From a checkpoint of a small transformer trained on Wikipedia.
Size: 10 layers, width 224, 4 heads of 64, MLP 896 tanh GELU, vocabulary 4096.
Training: 396M tokens, 3021 steps.
Each number is 50 + 15 x the weight over its row's rms, rounded and kept within 0 to 99. Layers, rows and columns count from 0. The size before them is the row's rms in percent of the matrix's.

# up: layer 4 MLP up, 896x224, rms 0.0633, rows 208-267, columns 168-223
# down: layer 4 MLP down (transposed), 896x224, rms 0.0635, rows 208-267, columns 168-223
up208 100:77 28 24 46 59 34 19 47 59 60 45 63 42 51 06 43 52 72 67 33 49 69 47 53 77 81 57 40 60 70 33 69 44 72 38 57 73 35 48 54 53 40 40 44 41 56 29 99 45 44 56 63 66 48 58 27
down208 103:40 34 45 60 34 66 55 64 39 17 70 91 45 53 56 49 46 61 26 65 68 62 43 38 53 67 23 61 66 48 53 54 48 53 54 04 44 39 83 64 60 43 50 49 36 42 49 60 79 48 22 63 60 41 30 81
up209 104:48 32 54 68 39 50 27 69 80 63 16 43 55 75 52 46 48 71 59 67 33 58 56 44 52 27 63 39 61 58 52 05 48 25 32 64 55 41 78 64 42 53 45 57 37 50 48 43 57 53 56 47 67 43 51 49
down209 107:59 60 53 58 63 47 48 39 46 52 22 67 68 49 39 67 59 65 45 40 20 49 80 43 66 54 55 44 58 58 37 47 78 49 51 65 69 36 23 49 59 46 34 40 67 45 59 64 64 38 65 34 63 21 47 60
up210 106:53 68 33 56 69 71 56 47 67 46 53 53 65 67 67 76 60 49 80 52 44 32 49 68 51 53 56 48 60 52 81 46 38 54 28 35 53 33 18 52 69 54 23 48 61 56 51 67 44 47 69 42 55 30 51 37
down210 108:65 94 70 49 65 59 49 32 37 27 26 66 40 74 65 52 54 40 62 41 47 46 52 41 80 42 51 35 43 90 65 39 56 42 02 37 55 55 56 63 20 48 61 36 32 40 61 57 66 41 38 61 54 72 34 46
up211 086:75 50 69 53 38 45 37 42 39 58 77 55 71 50 37 49 39 45 56 43 27 32 55 34 55 72 58 60 72 24 41 48 32 78 58 73 54 37 71 48 48 34 38 46 29 47 43 54 30 72 50 12 47 45 47 56
down211 087:27 34 70 54 43 56 63 46 40 55 41 51 50 41 45 48 58 38 72 62 50 28 56 42 31 42 26 58 49 38 51 53 54 65 54 46 53 59 52 45 36 51 67 39 29 41 67 41 50 33 52 46 31 40 37 46
up212 099:47 63 53 78 28 42 50 26 45 65 58 22 68 57 27 68 41 54 58 63 65 47 47 95 68 65 55 62 41 69 58 55 57 57 52 56 49 59 58 50 60 63 54 33 68 30 32 45 41 50 57 69 61 65 34 49
down212 104:55 48 63 53 76 34 34 53 43 69 87 58 29 74 41 61 44 66 52 56 62 55 32 83 41 58 44 68 53 59 59 63 38 44 39 07 44 51 61 33 47 66 21 49 48 52 69 50 61 31 51 46 37 51 50 32
up213 092:31 29 64 44 36 54 54 45 46 51 46 35 51 62 29 30 42 32 36 50 22 30 46 55 61 55 49 60 38 25 44 57 65 56 28 44 46 49 52 48 58 51 63 56 39 69 76 61 33 50 70 55 40 54 18 34
down213 094:49 52 45 57 47 52 42 48 61 52 49 66 51 43 45 59 68 59 68 45 82 69 75 37 48 63 30 12 52 74 60 50 47 46 50 58 49 44 53 34 32 44 36 57 49 19 28 23 50 57 30 60 53 48 72 63
up214 100:47 60 59 43 68 60 65 44 44 56 64 23 78 35 72 51 54 77 55 61 43 29 57 55 49 71 28 57 55 67 52 45 39 59 47 56 66 48 62 53 67 48 54 30 40 73 29 40 51 12 34 60 49 27 47 49
down214 099:67 71 44 51 29 50 22 37 53 67 43 60 34 46 48 36 54 54 50 49 42 64 56 49 70 65 65 59 48 51 34 56 67 32 43 39 67 71 36 48 59 31 65 38 39 51 50 24 62 62 26 44 49 59 46 48
up215 098:59 37 60 33 59 49 75 43 44 48 40 58 57 54 72 53 58 76 65 74 50 56 38 47 29 24 81 51 45 60 58 49 55 61 52 59 42 73 95 36 60 49 78 48 78 66 36 93 44 61 58 50 43 25 58 35
down215 091:64 62 66 60 52 46 29 53 61 48 44 70 69 70 25 47 56 21 58 66 69 73 62 61 56 59 30 50 52 54 59 66 33 25 76 55 52 58 35 54 64 45 37 46 74 35 61 24 47 43 47 41 68 27 28 73
up216 102:71 40 66 64 35 30 57 37 40 33 31 46 67 58 40 80 47 49 43 30 53 69 40 53 63 56 59 52 64 52 42 55 64 53 41 66 23 40 59 50 49 39 44 64 69 50 19 29 38 55 70 53 18 56 86 47
down216 106:34 51 48 58 30 60 69 51 32 51 28 67 43 52 73 55 60 69 70 75 44 61 49 59 54 53 88 36 77 62 36 46 60 83 50 69 25 47 82 38 55 43 59 60 62 64 55 40 39 50 63 46 56 64 74 44
up217 101:47 48 19 34 30 57 49 45 58 44 53 45 45 66 44 47 44 67 69 62 71 40 38 41 32 66 40 50 44 61 23 65 61 67 64 61 57 50 55 52 29 46 42 44 98 28 85 64 76 73 48 70 50 46 44 48
down217 091:52 45 53 55 48 44 76 69 53 35 40 20 55 58 53 60 43 65 84 40 51 61 56 24 40 52 50 44 41 44 53 35 34 78 18 54 51 60 51 53 44 50 77 44 64 41 46 54 94 38 44 68 58 36 29 63
up218 100:35 79 52 59 74 45 53 73 57 63 58 47 64 61 50 24 63 30 56 42 44 51 54 52 69 56 65 51 48 38 65 36 32 62 44 56 38 48 49 57 33 75 58 76 39 48 60 65 63 56 75 48 48 58 42 57
down218 096:66 39 57 45 43 55 50 14 53 52 63 57 48 42 46 56 20 96 42 34 35 38 47 43 23 56 41 28 67 65 44 55 28 54 78 43 50 23 53 57 52 51 52 24 50 76 43 63 50 43 24 21 59 44 65 34
up219 097:76 63 32 14 62 31 54 73 36 33 53 58 62 33 52 55 38 29 81 73 40 35 43 48 61 78 77 70 42 57 44 69 55 45 46 66 29 53 46 49 41 45 55 37 62 41 40 63 35 76 40 50 57 68 33 51
down219 087:56 28 61 79 23 63 27 29 55 65 33 76 34 76 71 64 69 99 30 68 63 46 54 72 48 32 34 42 55 42 55 51 58 53 81 23 52 43 53 56 57 59 59 71 45 69 59 63 72 33 69 61 44 30 60 51
up220 096:14 70 62 65 57 34 52 38 47 41 46 25 49 56 30 60 54 36 50 46 57 42 72 65 41 62 44 63 65 57 58 61 41 54 74 62 46 64 54 58 49 91 51 41 53 78 47 62 63 70 99 62 73 34 42 62
down220 106:09 51 60 42 50 77 52 66 22 61 45 47 42 25 67 41 32 50 53 48 60 50 46 60 46 83 43 30 32 60 64 45 40 76 59 71 52 45 39 61 63 79 52 53 41 45 59 66 43 44 64 54 45 64 40 62
up221 097:47 64 63 50 39 47 62 53 76 67 34 36 43 51 33 53 59 31 67 24 38 26 36 59 32 84 77 64 54 73 30 41 39 59 50 55 66 42 60 25 53 59 42 41 54 54 51 46 35 59 37 67 54 18 68 44
down221 097:24 47 51 60 36 51 75 26 42 52 38 83 29 53 49 24 40 35 56 45 56 33 39 57 33 59 45 66 54 30 27 53 42 48 64 42 58 35 79 67 68 59 39 59 56 48 65 35 27 52 49 12 32 33 31 62
up222 107:42 24 60 61 62 39 44 51 21 44 58 64 76 54 83 34 50 61 44 33 65 65 39 75 50 47 54 51 48 38 56 66 34 36 59 33 64 38 52 70 46 44 42 45 26 62 22 41 36 72 59 55 54 37 63 28
down222 105:55 54 58 72 51 48 63 76 56 11 42 59 31 43 34 94 43 44 62 68 62 70 68 52 44 54 33 59 53 54 54 62 62 58 36 47 38 59 60 20 34 36 58 31 47 34 88 66 64 63 24 58 64 53 48 65
up223 096:62 47 78 68 50 18 71 59 35 43 72 44 41 65 43 73 66 56 69 72 23 56 35 41 60 60 59 52 58 40 61 57 55 24 62 54 53 39 31 47 37 53 37 26 34 47 31 34 17 59 42 48 64 66 53 69
down223 093:26 50 67 58 32 57 47 46 54 56 72 66 77 45 78 59 53 68 56 30 47 59 63 42 30 62 63 56 42 50 58 49 77 69 32 59 52 30 65 82 64 66 56 28 61 75 57 69 78 45 79 65 26 50 66 64
up224 108:64 41 80 90 87 67 50 68 36 47 63 35 42 35 60 53 31 18 31 63 08 47 52 42 54 72 57 46 41 52 52 60 19 70 46 40 50 39 58 54 68 32 51 48 66 47 64 51 68 49 55 47 59 54 26 50
down224 096:37 66 47 41 34 17 51 41 56 71 57 47 74 68 59 64 66 89 39 56 58 54 37 60 41 36 41 31 58 54 44 13 62 45 58 57 46 59 37 63 32 83 59 57 74 36 60 54 43 65 58 28 55 60 63 28
up225 093:45 81 59 47 26 62 54 41 39 33 70 26 75 54 54 35 48 53 36 68 59 73 67 60 39 48 52 51 37 63 36 53 33 48 38 40 49 39 42 56 46 53 48 50 63 71 75 62 47 75 64 39 46 57 53 12
down225 094:73 71 38 69 71 21 43 56 56 42 51 37 57 35 49 83 76 53 56 64 44 43 68 37 60 75 10 35 74 54 50 49 62 41 58 51 60 56 57 36 60 47 32 57 24 32 56 88 28 63 51 45 68 32 52 51
up226 104:34 75 56 87 72 43 50 58 35 91 55 36 48 64 48 40 38 41 46 48 65 39 60 65 67 25 26 30 67 46 46 60 47 30 58 56 30 56 63 62 58 56 49 38 37 38 75 33 58 27 43 42 49 30 53 77
down226 103:37 75 36 21 33 72 40 54 49 43 50 35 44 33 50 24 25 84 68 27 75 64 66 41 38 31 21 53 44 75 52 66 64 44 63 62 36 37 37 64 38 32 31 55 61 58 37 59 61 57 65 25 30 68 71 61
up227 103:68 48 50 39 43 29 38 60 66 49 40 38 37 76 51 60 15 72 46 57 37 30 40 27 72 28 74 63 44 33 37 55 75 68 33 68 46 24 47 60 64 58 32 36 52 71 43 71 34 15 12 44 63 37 63 27
down227 105:47 45 58 62 68 44 57 46 19 54 36 44 86 58 75 43 37 49 52 27 39 61 38 37 29 48 59 58 49 44 42 50 65 59 55 45 52 56 35 67 58 52 67 68 49 49 31 47 27 53 22 48 68 58 43 70
up228 099:29 44 76 60 72 54 64 28 75 65 62 61 67 28 51 51 75 41 44 44 49 49 64 59 72 37 50 59 50 47 49 49 42 56 68 40 41 26 15 15 73 68 38 54 37 35 65 81 54 37 42 41 66 47 49 68
down228 104:27 51 81 26 73 43 73 36 38 75 28 60 50 31 66 28 21 64 46 57 54 60 41 32 63 62 46 56 55 44 74 76 53 43 29 44 61 76 44 63 37 75 70 54 74 43 51 42 51 45 27 37 39 50 55 33
up229 109:37 26 23 48 45 59 61 63 66 68 19 34 66 31 49 40 29 66 35 80 58 50 47 30 67 47 54 35 85 39 52 68 58 42 40 37 48 29 20 29 57 36 64 48 45 49 49 24 18 10 21 41 83 68 54 23
down229 110:61 62 67 43 57 50 32 27 36 41 81 75 29 74 47 54 78 23 51 31 48 56 56 62 21 61 38 57 04 49 27 47 36 61 58 59 40 66 74 61 41 44 19 38 50 43 34 66 70 83 75 50 24 30 51 73
up230 100:48 80 58 58 41 42 50 69 68 62 46 50 73 47 38 55 63 59 32 48 60 51 49 73 79 71 57 62 41 48 43 68 48 48 36 34 50 50 34 41 31 19 41 61 76 34 51 24 58 61 36 47 29 35 14 42
down230 089:62 33 71 38 60 59 46 29 62 63 65 57 65 51 63 59 19 41 57 31 33 35 49 21 24 36 37 39 37 41 20 48 65 38 41 61 50 50 64 86 55 77 73 58 28 47 50 66 41 32 55 37 52 60 46 45
up231 103:36 56 39 46 37 69 66 60 42 49 17 15 60 41 29 55 42 26 52 52 31 61 69 38 39 49 52 27 70 46 60 72 26 56 32 47 62 65 35 40 69 12 55 41 69 41 37 47 32 67 33 40 47 63 52 38
down231 106:62 47 48 51 42 29 59 38 41 31 41 58 53 64 63 74 67 38 54 60 36 45 48 73 46 48 52 05 44 40 37 61 72 56 30 59 59 26 54 91 56 17 73 85 57 47 06 49 36 51 73 35 63 50 45 58
up232 100:57 74 37 45 28 57 30 50 64 62 48 39 62 22 77 71 41 22 44 81 15 70 50 64 60 54 83 65 50 49 46 47 46 40 57 46 19 45 68 27 70 28 24 45 63 51 57 53 33 26 59 36 48 60 50 51
down232 096:38 56 67 38 61 43 48 34 62 61 77 38 48 45 23 84 44 55 84 36 75 31 62 53 36 34 40 73 22 45 37 41 38 33 51 60 36 64 24 40 53 60 55 37 73 34 54 40 63 59 48 23 39 52 40 29
up233 104:52 90 72 68 60 61 36 67 63 65 35 24 33 80 35 64 30 56 81 42 57 36 75 49 43 44 47 58 62 57 54 72 42 44 29 73 79 16 63 55 41 50 61 58 66 44 40 34 41 35 26 66 44 50 56 41
down233 103:15 62 47 49 66 36 55 27 64 70 50 51 29 54 48 30 63 43 53 53 52 33 31 57 54 47 57 54 41 36 44 63 39 54 44 46 36 78 77 60 62 73 61 77 73 60 22 40 28 62 30 48 51 59 63 38
up234 099:52 32 60 44 58 44 62 66 40 56 48 29 38 56 47 26 62 35 28 32 41 65 58 80 24 51 67 63 58 59 64 51 55 30 53 55 63 53 58 63 50 27 30 28 59 26 38 40 49 37 53 68 52 73 47 69
down234 105:72 31 16 94 64 61 45 67 58 41 41 81 41 50 60 53 53 28 42 53 43 31 48 53 52 56 60 43 52 36 32 48 28 62 44 31 51 37 43 53 53 65 41 33 68 33 80 41 57 62 54 65 54 36 62 44
up235 095:59 73 65 57 31 51 38 52 62 49 72 38 39 58 37 51 25 39 57 73 66 36 75 59 48 58 44 67 52 00 20 45 25 69 62 70 58 37 54 81 58 48 73 26 58 54 56 47 51 12 62 54 49 45 42 54
down235 092:54 46 69 66 26 52 79 34 41 58 40 33 41 44 59 53 46 59 56 34 29 76 33 54 50 36 27 51 53 59 62 70 15 50 13 27 55 50 31 39 41 41 31 81 57 37 30 65 38 47 45 90 59 59 46 41
up236 097:37 41 40 82 39 42 19 62 69 58 38 65 27 48 30 49 70 70 25 75 35 65 47 54 56 32 50 35 70 54 31 42 69 68 40 42 50 86 51 47 67 38 51 45 49 69 49 29 60 58 43 53 62 50 55 64
down236 099:79 54 47 48 34 64 33 50 57 52 67 29 56 37 51 17 61 28 48 70 25 65 47 49 66 29 48 42 28 67 73 70 50 52 74 39 36 63 68 56 48 54 76 45 33 20 38 60 68 59 55 44 39 90 51 52
up237 100:64 46 68 67 38 18 68 42 30 41 49 56 42 44 34 71 38 66 61 26 44 34 44 44 41 61 37 77 53 49 46 44 50 53 55 46 55 55 49 24 88 83 39 99 66 61 57 51 39 37 66 72 61 52 20 49
down237 109:42 31 65 51 43 43 46 23 22 55 42 39 36 45 34 53 60 57 57 40 44 61 45 40 45 58 43 82 69 47 40 65 30 36 52 59 50 58 50 49 57 58 21 55 59 66 65 48 76 29 53 49 30 29 40 51
up238 101:23 41 33 43 57 64 41 17 34 47 39 50 40 31 37 69 58 50 55 42 56 31 50 66 41 04 50 45 65 74 53 47 38 51 51 42 75 44 43 78 49 38 41 56 46 56 66 49 45 57 73 55 28 46 48 46
down238 103:34 20 44 54 62 45 53 50 54 63 36 44 63 39 55 42 56 40 43 55 41 25 43 33 47 38 42 45 44 62 47 59 53 42 55 98 44 46 58 98 46 33 55 54 37 41 54 61 53 35 54 61 45 23 65 62
up239 102:69 78 24 60 55 55 58 39 73 52 45 58 80 53 44 59 44 46 33 39 34 74 40 60 57 47 59 28 75 21 64 65 46 43 48 46 69 63 35 55 67 48 46 38 42 66 21 46 72 60 45 51 52 62 57 62
down239 110:62 68 48 75 81 50 41 52 64 48 37 85 44 56 64 59 42 38 76 63 24 29 41 58 47 45 64 38 54 76 41 51 57 55 37 66 42 56 30 60 62 80 37 79 16 39 53 67 54 65 32 68 55 38 63 49
up240 096:40 49 39 48 62 82 61 45 49 40 48 52 37 55 55 66 38 47 80 25 64 20 47 69 54 51 81 53 61 46 56 44 38 60 63 52 61 50 27 73 43 61 55 55 60 35 44 29 12 62 43 66 46 28 51 59
down240 100:38 38 53 63 34 62 54 68 52 42 26 80 68 50 28 44 32 29 67 46 45 51 48 75 48 11 40 59 44 61 50 67 39 79 50 59 35 69 67 22 32 44 26 42 26 56 52 43 43 57 50 39 52 53 69 59
up241 120:69 69 49 76 58 43 28 60 66 72 44 40 43 66 54 69 29 48 61 35 29 50 74 60 62 19 56 42 55 49 95 12 46 71 42 43 52 53 30 52 31 61 38 61 33 57 45 51 28 34 52 38 43 50 56 41
down241 123:31 29 49 28 68 35 42 46 56 49 42 34 38 28 34 39 67 60 48 59 34 14 69 52 64 50 36 59 41 39 66 07 50 56 57 36 53 56 63 76 69 20 46 33 58 73 47 53 36 51 43 52 77 47 64 44
up242 095:69 26 46 57 61 62 47 51 44 52 61 23 43 41 48 27 65 49 17 67 75 52 62 45 33 21 71 49 67 54 52 39 53 49 52 36 79 30 55 64 31 59 44 55 54 50 50 51 38 52 80 52 53 69 50 92
down242 102:44 44 36 50 64 45 62 68 52 26 56 41 61 46 63 41 42 39 47 47 24 52 44 24 66 46 95 51 50 32 47 62 42 45 55 45 45 29 60 64 24 71 59 65 34 59 56 33 37 21 69 53 39 28 55 60
up243 107:49 50 45 35 49 72 51 73 54 74 31 72 46 24 47 51 29 50 18 45 46 68 45 99 24 49 50 71 61 26 40 41 55 57 48 53 66 48 47 31 46 16 64 66 49 35 33 70 58 43 45 39 49 47 46 58
down243 107:77 65 43 16 33 29 45 34 37 64 62 41 51 32 54 24 30 32 39 55 61 31 28 36 55 51 58 49 94 47 50 74 39 56 41 39 37 54 59 52 48 80 63 41 25 50 52 31 53 48 44 18 54 58 51 38
up244 095:50 79 42 43 34 48 65 31 31 39 65 63 56 37 27 70 15 42 41 49 65 59 52 33 76 37 34 25 51 53 56 72 54 31 50 59 69 24 47 32 51 69 45 75 54 51 75 45 57 73 63 63 44 66 71 41
down244 097:45 42 67 62 46 26 41 32 90 33 39 42 39 43 65 46 64 47 20 62 48 44 57 35 21 29 56 47 46 31 24 52 80 67 53 62 28 71 49 21 49 40 35 34 24 37 40 62 74 52 27 46 54 47 58 70
up245 105:63 41 54 46 27 70 56 56 64 61 34 52 42 24 65 74 60 35 51 57 36 34 72 59 35 48 60 48 80 46 37 66 50 55 33 71 40 82 41 62 69 67 55 68 50 43 60 48 54 35 74 52 65 42 50 67
down245 117:42 52 43 72 34 51 52 43 33 50 48 60 28 07 41 64 52 51 50 43 34 40 72 30 45 40 50 67 54 73 28 55 34 57 63 13 49 55 38 33 50 72 65 34 72 49 42 35 59 75 88 56 48 68 49 27
up246 097:65 57 49 57 41 25 81 01 60 63 63 54 66 50 61 45 64 50 38 28 40 72 66 39 50 52 75 56 63 73 52 89 43 57 45 75 43 66 74 44 70 34 55 65 39 49 61 41 56 38 36 76 47 36 39 43
down246 089:39 51 73 29 68 67 36 89 37 50 48 42 51 59 63 35 34 47 42 38 38 28 38 28 49 30 41 50 36 38 42 46 64 48 58 38 67 56 12 51 53 55 66 45 44 55 57 27 28 65 60 45 47 79 45 44
up247 096:49 60 31 49 57 44 53 68 47 52 46 48 32 65 51 02 40 32 31 34 39 43 54 66 27 49 43 38 47 31 69 39 51 66 57 61 71 26 53 35 53 70 47 47 57 69 53 59 61 58 64 33 77 52 53 54
down247 111:34 61 58 44 27 54 32 66 71 54 53 65 47 54 42 60 47 59 50 35 41 38 73 41 78 52 46 97 12 34 35 73 28 23 50 26 64 52 67 52 39 59 49 48 48 43 35 60 30 51 40 68 49 49 37 61
up248 091:33 64 59 50 26 68 56 33 86 71 40 33 56 64 65 61 61 50 36 43 66 42 59 68 41 82 64 42 66 24 56 35 37 56 37 57 41 58 26 78 41 53 56 50 27 57 38 30 64 62 44 41 61 65 46 74
down248 094:40 51 52 40 56 26 67 67 30 42 28 45 60 49 27 41 37 53 54 68 29 47 25 55 57 17 37 29 54 57 40 41 36 59 53 41 51 38 65 12 92 51 49 49 55 37 63 74 45 36 43 59 36 56 68 46
up249 104:45 32 49 32 24 50 28 37 51 59 21 41 54 40 45 58 37 40 23 74 46 40 51 51 51 53 55 40 49 55 58 39 17 39 20 17 15 51 20 55 31 60 39 46 44 57 58 40 35 55 32 51 28 43 20 50
down249 100:44 34 47 61 64 66 50 42 48 49 42 65 62 72 31 45 64 51 70 43 72 39 09 51 51 34 43 58 32 55 46 62 83 57 42 46 39 47 60 67 48 33 65 65 49 59 68 56 79 61 66 43 41 53 50 62
up250 102:55 61 79 65 45 46 54 71 25 83 66 41 65 76 72 66 37 55 59 45 21 53 50 46 62 23 36 58 62 51 44 78 36 43 39 28 48 44 51 58 49 49 61 23 44 69 52 49 28 47 58 46 58 41 46 39
down250 109:38 58 39 18 49 89 59 65 33 32 43 58 62 46 48 49 34 41 51 32 51 25 49 54 79 49 56 64 56 45 80 22 45 08 28 60 45 59 45 72 47 22 37 54 52 60 71 31 62 70 46 50 46 50 57 43
up251 102:39 55 71 44 74 50 27 21 29 67 45 52 62 65 67 60 37 53 32 58 38 43 43 69 40 66 75 38 42 32 31 61 62 57 46 58 55 33 42 36 72 59 60 56 33 55 78 58 54 55 38 61 51 38 42 43
down251 103:53 56 50 51 39 51 71 17 39 36 80 46 41 59 42 38 78 55 55 49 30 78 54 82 62 63 63 57 54 36 89 40 37 43 75 32 50 55 59 47 46 36 54 63 48 38 43 54 32 62 81 65 49 50 49 63
up252 099:76 40 68 35 41 64 88 30 55 66 71 50 60 25 38 42 53 64 61 34 54 65 27 43 53 38 39 74 63 64 70 48 68 37 68 67 42 52 30 42 76 52 46 53 34 50 64 59 39 72 51 63 57 37 49 48
down252 099:81 47 24 51 54 35 47 34 49 70 28 48 33 49 53 61 39 33 61 29 34 46 25 42 33 54 52 49 60 36 37 54 18 50 65 60 30 21 46 69 78 69 48 44 56 70 37 51 44 51 25 59 59 52 31 31
up253 104:36 62 69 55 64 41 49 61 22 49 66 66 62 57 29 60 55 57 26 48 57 57 63 38 39 62 71 64 63 44 62 08 66 57 13 62 51 45 81 94 39 36 72 51 47 75 82 33 57 66 69 30 61 63 55 45
down253 103:82 29 78 33 42 68 46 71 77 53 60 43 42 16 40 46 47 32 48 50 30 74 08 35 57 34 41 29 27 57 55 65 28 67 38 23 48 39 32 45 42 60 50 42 57 46 64 30 89 36 27 72 31 62 49 71
up254 102:65 75 21 32 44 59 60 67 53 54 39 47 69 47 68 49 32 58 61 53 37 43 42 62 48 46 64 50 65 55 56 58 55 61 44 66 45 50 56 43 89 81 71 51 57 45 28 47 57 63 17 74 28 80 52 62
down254 101:35 61 83 28 56 38 47 50 61 58 69 55 77 52 34 46 55 75 69 63 55 47 54 42 43 67 52 58 61 75 63 51 71 76 47 70 48 35 55 50 38 74 41 39 45 40 48 57 77 68 65 43 59 44 73 65
up255 095:44 57 25 45 33 28 51 65 56 35 37 42 14 38 91 61 23 47 60 70 36 42 23 63 61 41 73 53 29 11 44 50 52 65 64 37 37 63 62 58 64 62 62 51 55 65 35 45 24 46 47 61 36 57 40 77
down255 087:58 68 42 43 50 63 59 43 46 76 65 55 92 73 37 49 59 54 33 52 36 34 69 26 39 64 64 70 59 75 52 40 45 42 36 43 55 49 40 31 49 30 42 51 44 46 59 30 87 36 58 52 38 46 53 45
up256 102:55 49 48 68 60 37 40 51 22 66 28 40 94 52 83 52 56 63 45 69 67 58 60 41 46 61 40 76 71 50 45 66 37 80 73 46 64 41 44 58 51 42 62 47 82 65 84 30 53 48 71 48 43 32 35 64
down256 104:55 48 58 50 60 33 66 36 39 44 54 41 39 36 48 73 52 62 42 54 49 65 47 52 50 40 58 42 56 53 78 76 74 23 54 54 41 73 77 26 43 60 65 63 42 51 28 64 50 30 44 62 44 54 37 42
up257 089:45 42 62 63 30 34 12 71 36 44 61 58 57 33 42 35 65 60 66 51 40 63 49 85 60 56 51 67 32 62 50 63 88 68 64 45 72 63 51 60 94 59 39 77 67 45 47 60 25 55 60 62 60 51 57 54
down257 089:61 75 42 45 53 62 62 37 55 59 63 21 69 54 61 50 45 53 67 68 62 44 57 45 39 67 56 37 66 31 41 47 08 50 41 64 34 31 66 52 47 63 55 43 25 32 24 48 68 41 42 39 55 65 32 67
up258 102:59 39 59 60 55 73 26 41 62 33 50 44 90 61 50 66 41 91 48 56 35 54 39 52 50 62 67 45 39 40 57 49 57 52 38 55 51 62 47 28 45 66 21 73 79 47 54 75 47 52 56 45 55 54 65 50
down258 106:52 54 48 55 66 46 72 74 42 57 52 41 42 18 52 55 73 19 53 36 38 86 71 37 29 43 61 41 67 58 48 49 57 61 81 41 49 69 51 46 73 48 55 37 54 81 32 51 32 71 37 62 56 56 54 26
up259 098:65 38 48 48 56 41 57 66 60 63 69 75 64 29 55 30 55 50 32 42 34 51 49 51 64 55 38 49 43 49 51 50 33 82 16 37 46 64 41 26 46 62 52 69 55 27 63 28 32 19 38 58 30 66 57 54
down259 092:47 36 36 39 55 34 69 23 51 26 12 69 50 38 35 62 41 37 42 43 48 41 64 36 27 35 59 32 57 25 27 46 76 34 62 60 49 17 29 63 75 61 39 47 61 65 58 75 61 61 62 30 60 66 25 62
up260 102:66 40 42 47 45 35 71 37 56 51 38 39 54 76 43 28 57 43 56 48 53 59 41 47 74 54 73 39 56 59 40 52 62 68 25 60 46 69 71 35 26 46 55 54 55 59 44 39 19 51 20 34 26 44 60 86
down260 107:55 35 43 56 00 56 59 55 57 28 69 87 65 63 53 47 57 44 29 31 64 74 47 49 47 33 65 45 57 51 65 36 58 61 54 44 65 48 46 55 73 41 46 47 44 43 51 76 21 47 27 48 66 62 47 52
up261 106:57 72 54 78 72 56 66 52 48 71 50 36 24 42 27 58 59 58 31 79 69 59 58 51 72 55 75 60 53 70 52 41 43 59 79 62 39 63 67 53 42 61 60 59 53 60 58 59 45 35 43 44 40 17 44 58
down261 110:61 59 63 40 78 38 42 62 52 62 49 89 55 27 86 55 66 36 44 70 41 62 69 34 41 45 54 04 50 46 67 69 36 53 54 60 60 56 76 65 47 43 57 79 44 58 47 54 37 42 56 67 32 64 49 73
up262 100:69 56 65 72 75 55 46 37 28 53 77 65 37 71 55 52 48 59 64 61 63 51 49 62 71 33 52 50 52 40 54 55 66 61 67 25 69 54 35 61 78 63 48 63 63 45 34 61 53 72 66 54 54 65 50 39
down262 094:45 51 39 38 53 37 60 61 36 70 32 56 43 30 22 52 51 66 54 34 41 61 47 51 33 61 61 54 30 56 53 37 25 50 50 68 46 42 60 43 34 84 34 48 53 42 66 42 59 29 31 58 55 59 39 49
up263 104:57 40 46 75 86 57 22 53 37 49 24 43 55 58 44 45 39 52 56 64 28 71 46 34 88 20 65 47 54 32 40 56 64 69 59 47 55 57 45 36 44 49 45 50 63 43 73 60 43 54 58 70 45 32 48 49
down263 106:32 68 67 47 31 55 28 56 25 73 44 40 42 54 38 48 61 68 32 54 64 40 82 62 64 33 68 48 88 59 37 45 57 59 68 33 39 45 56 41 40 45 38 79 67 23 55 33 64 57 35 40 62 39 69 64
up264 100:33 71 41 47 44 49 65 49 47 58 31 61 33 30 28 58 31 60 71 23 44 50 42 31 47 28 37 46 45 38 46 36 73 61 52 55 65 46 49 27 42 52 24 38 72 53 39 57 56 45 41 58 48 54 66 85
down264 101:29 65 49 48 51 66 53 46 42 58 62 38 16 75 40 30 26 31 55 66 51 60 58 59 76 30 46 63 50 44 33 38 53 40 54 62 65 37 44 65 49 63 31 31 51 32 63 55 78 51 28 30 35 39 44 55
up265 104:53 49 35 51 63 33 55 56 32 44 51 73 43 40 48 65 55 43 45 34 66 45 47 50 29 70 25 46 63 52 37 48 53 83 55 58 47 29 23 32 70 75 39 56 45 42 52 43 49 33 08 52 45 44 78 48
down265 111:56 34 53 73 49 69 31 49 30 51 63 48 39 53 47 31 59 59 40 52 45 85 89 35 61 49 60 83 70 74 67 34 33 34 40 64 37 79 37 49 27 39 37 32 50 44 45 64 53 72 59 38 63 23 44 50
up266 108:47 61 37 44 25 43 50 42 55 60 41 24 69 47 38 50 54 66 38 56 50 48 60 58 38 29 68 45 61 46 53 56 69 56 09 53 76 51 93 52 54 76 40 77 75 55 79 53 85 48 39 54 53 32 45 80
down266 098:50 41 64 47 54 91 32 39 46 74 53 53 40 91 67 60 33 29 55 58 64 77 40 64 62 52 60 20 38 40 39 33 48 43 48 40 34 37 58 57 58 14 17 48 45 45 61 42 79 32 41 72 51 59 27 66
up267 096:47 49 58 77 43 58 25 56 60 33 47 80 53 49 75 64 53 80 55 54 46 31 60 60 39 40 57 78 30 57 39 65 55 43 58 69 46 41 58 69 72 43 47 33 61 44 63 38 55 62 42 46 62 22 61 49
down267 101:45 48 43 55 51 34 39 35 51 68 27 64 81 68 51 47 74 61 65 54 47 78 34 54 49 48 48 30 71 56 87 22 58 63 57 59 45 48 68 60 48 54 27 74 65 50 44 57 51 35 51 78 45 55 76 45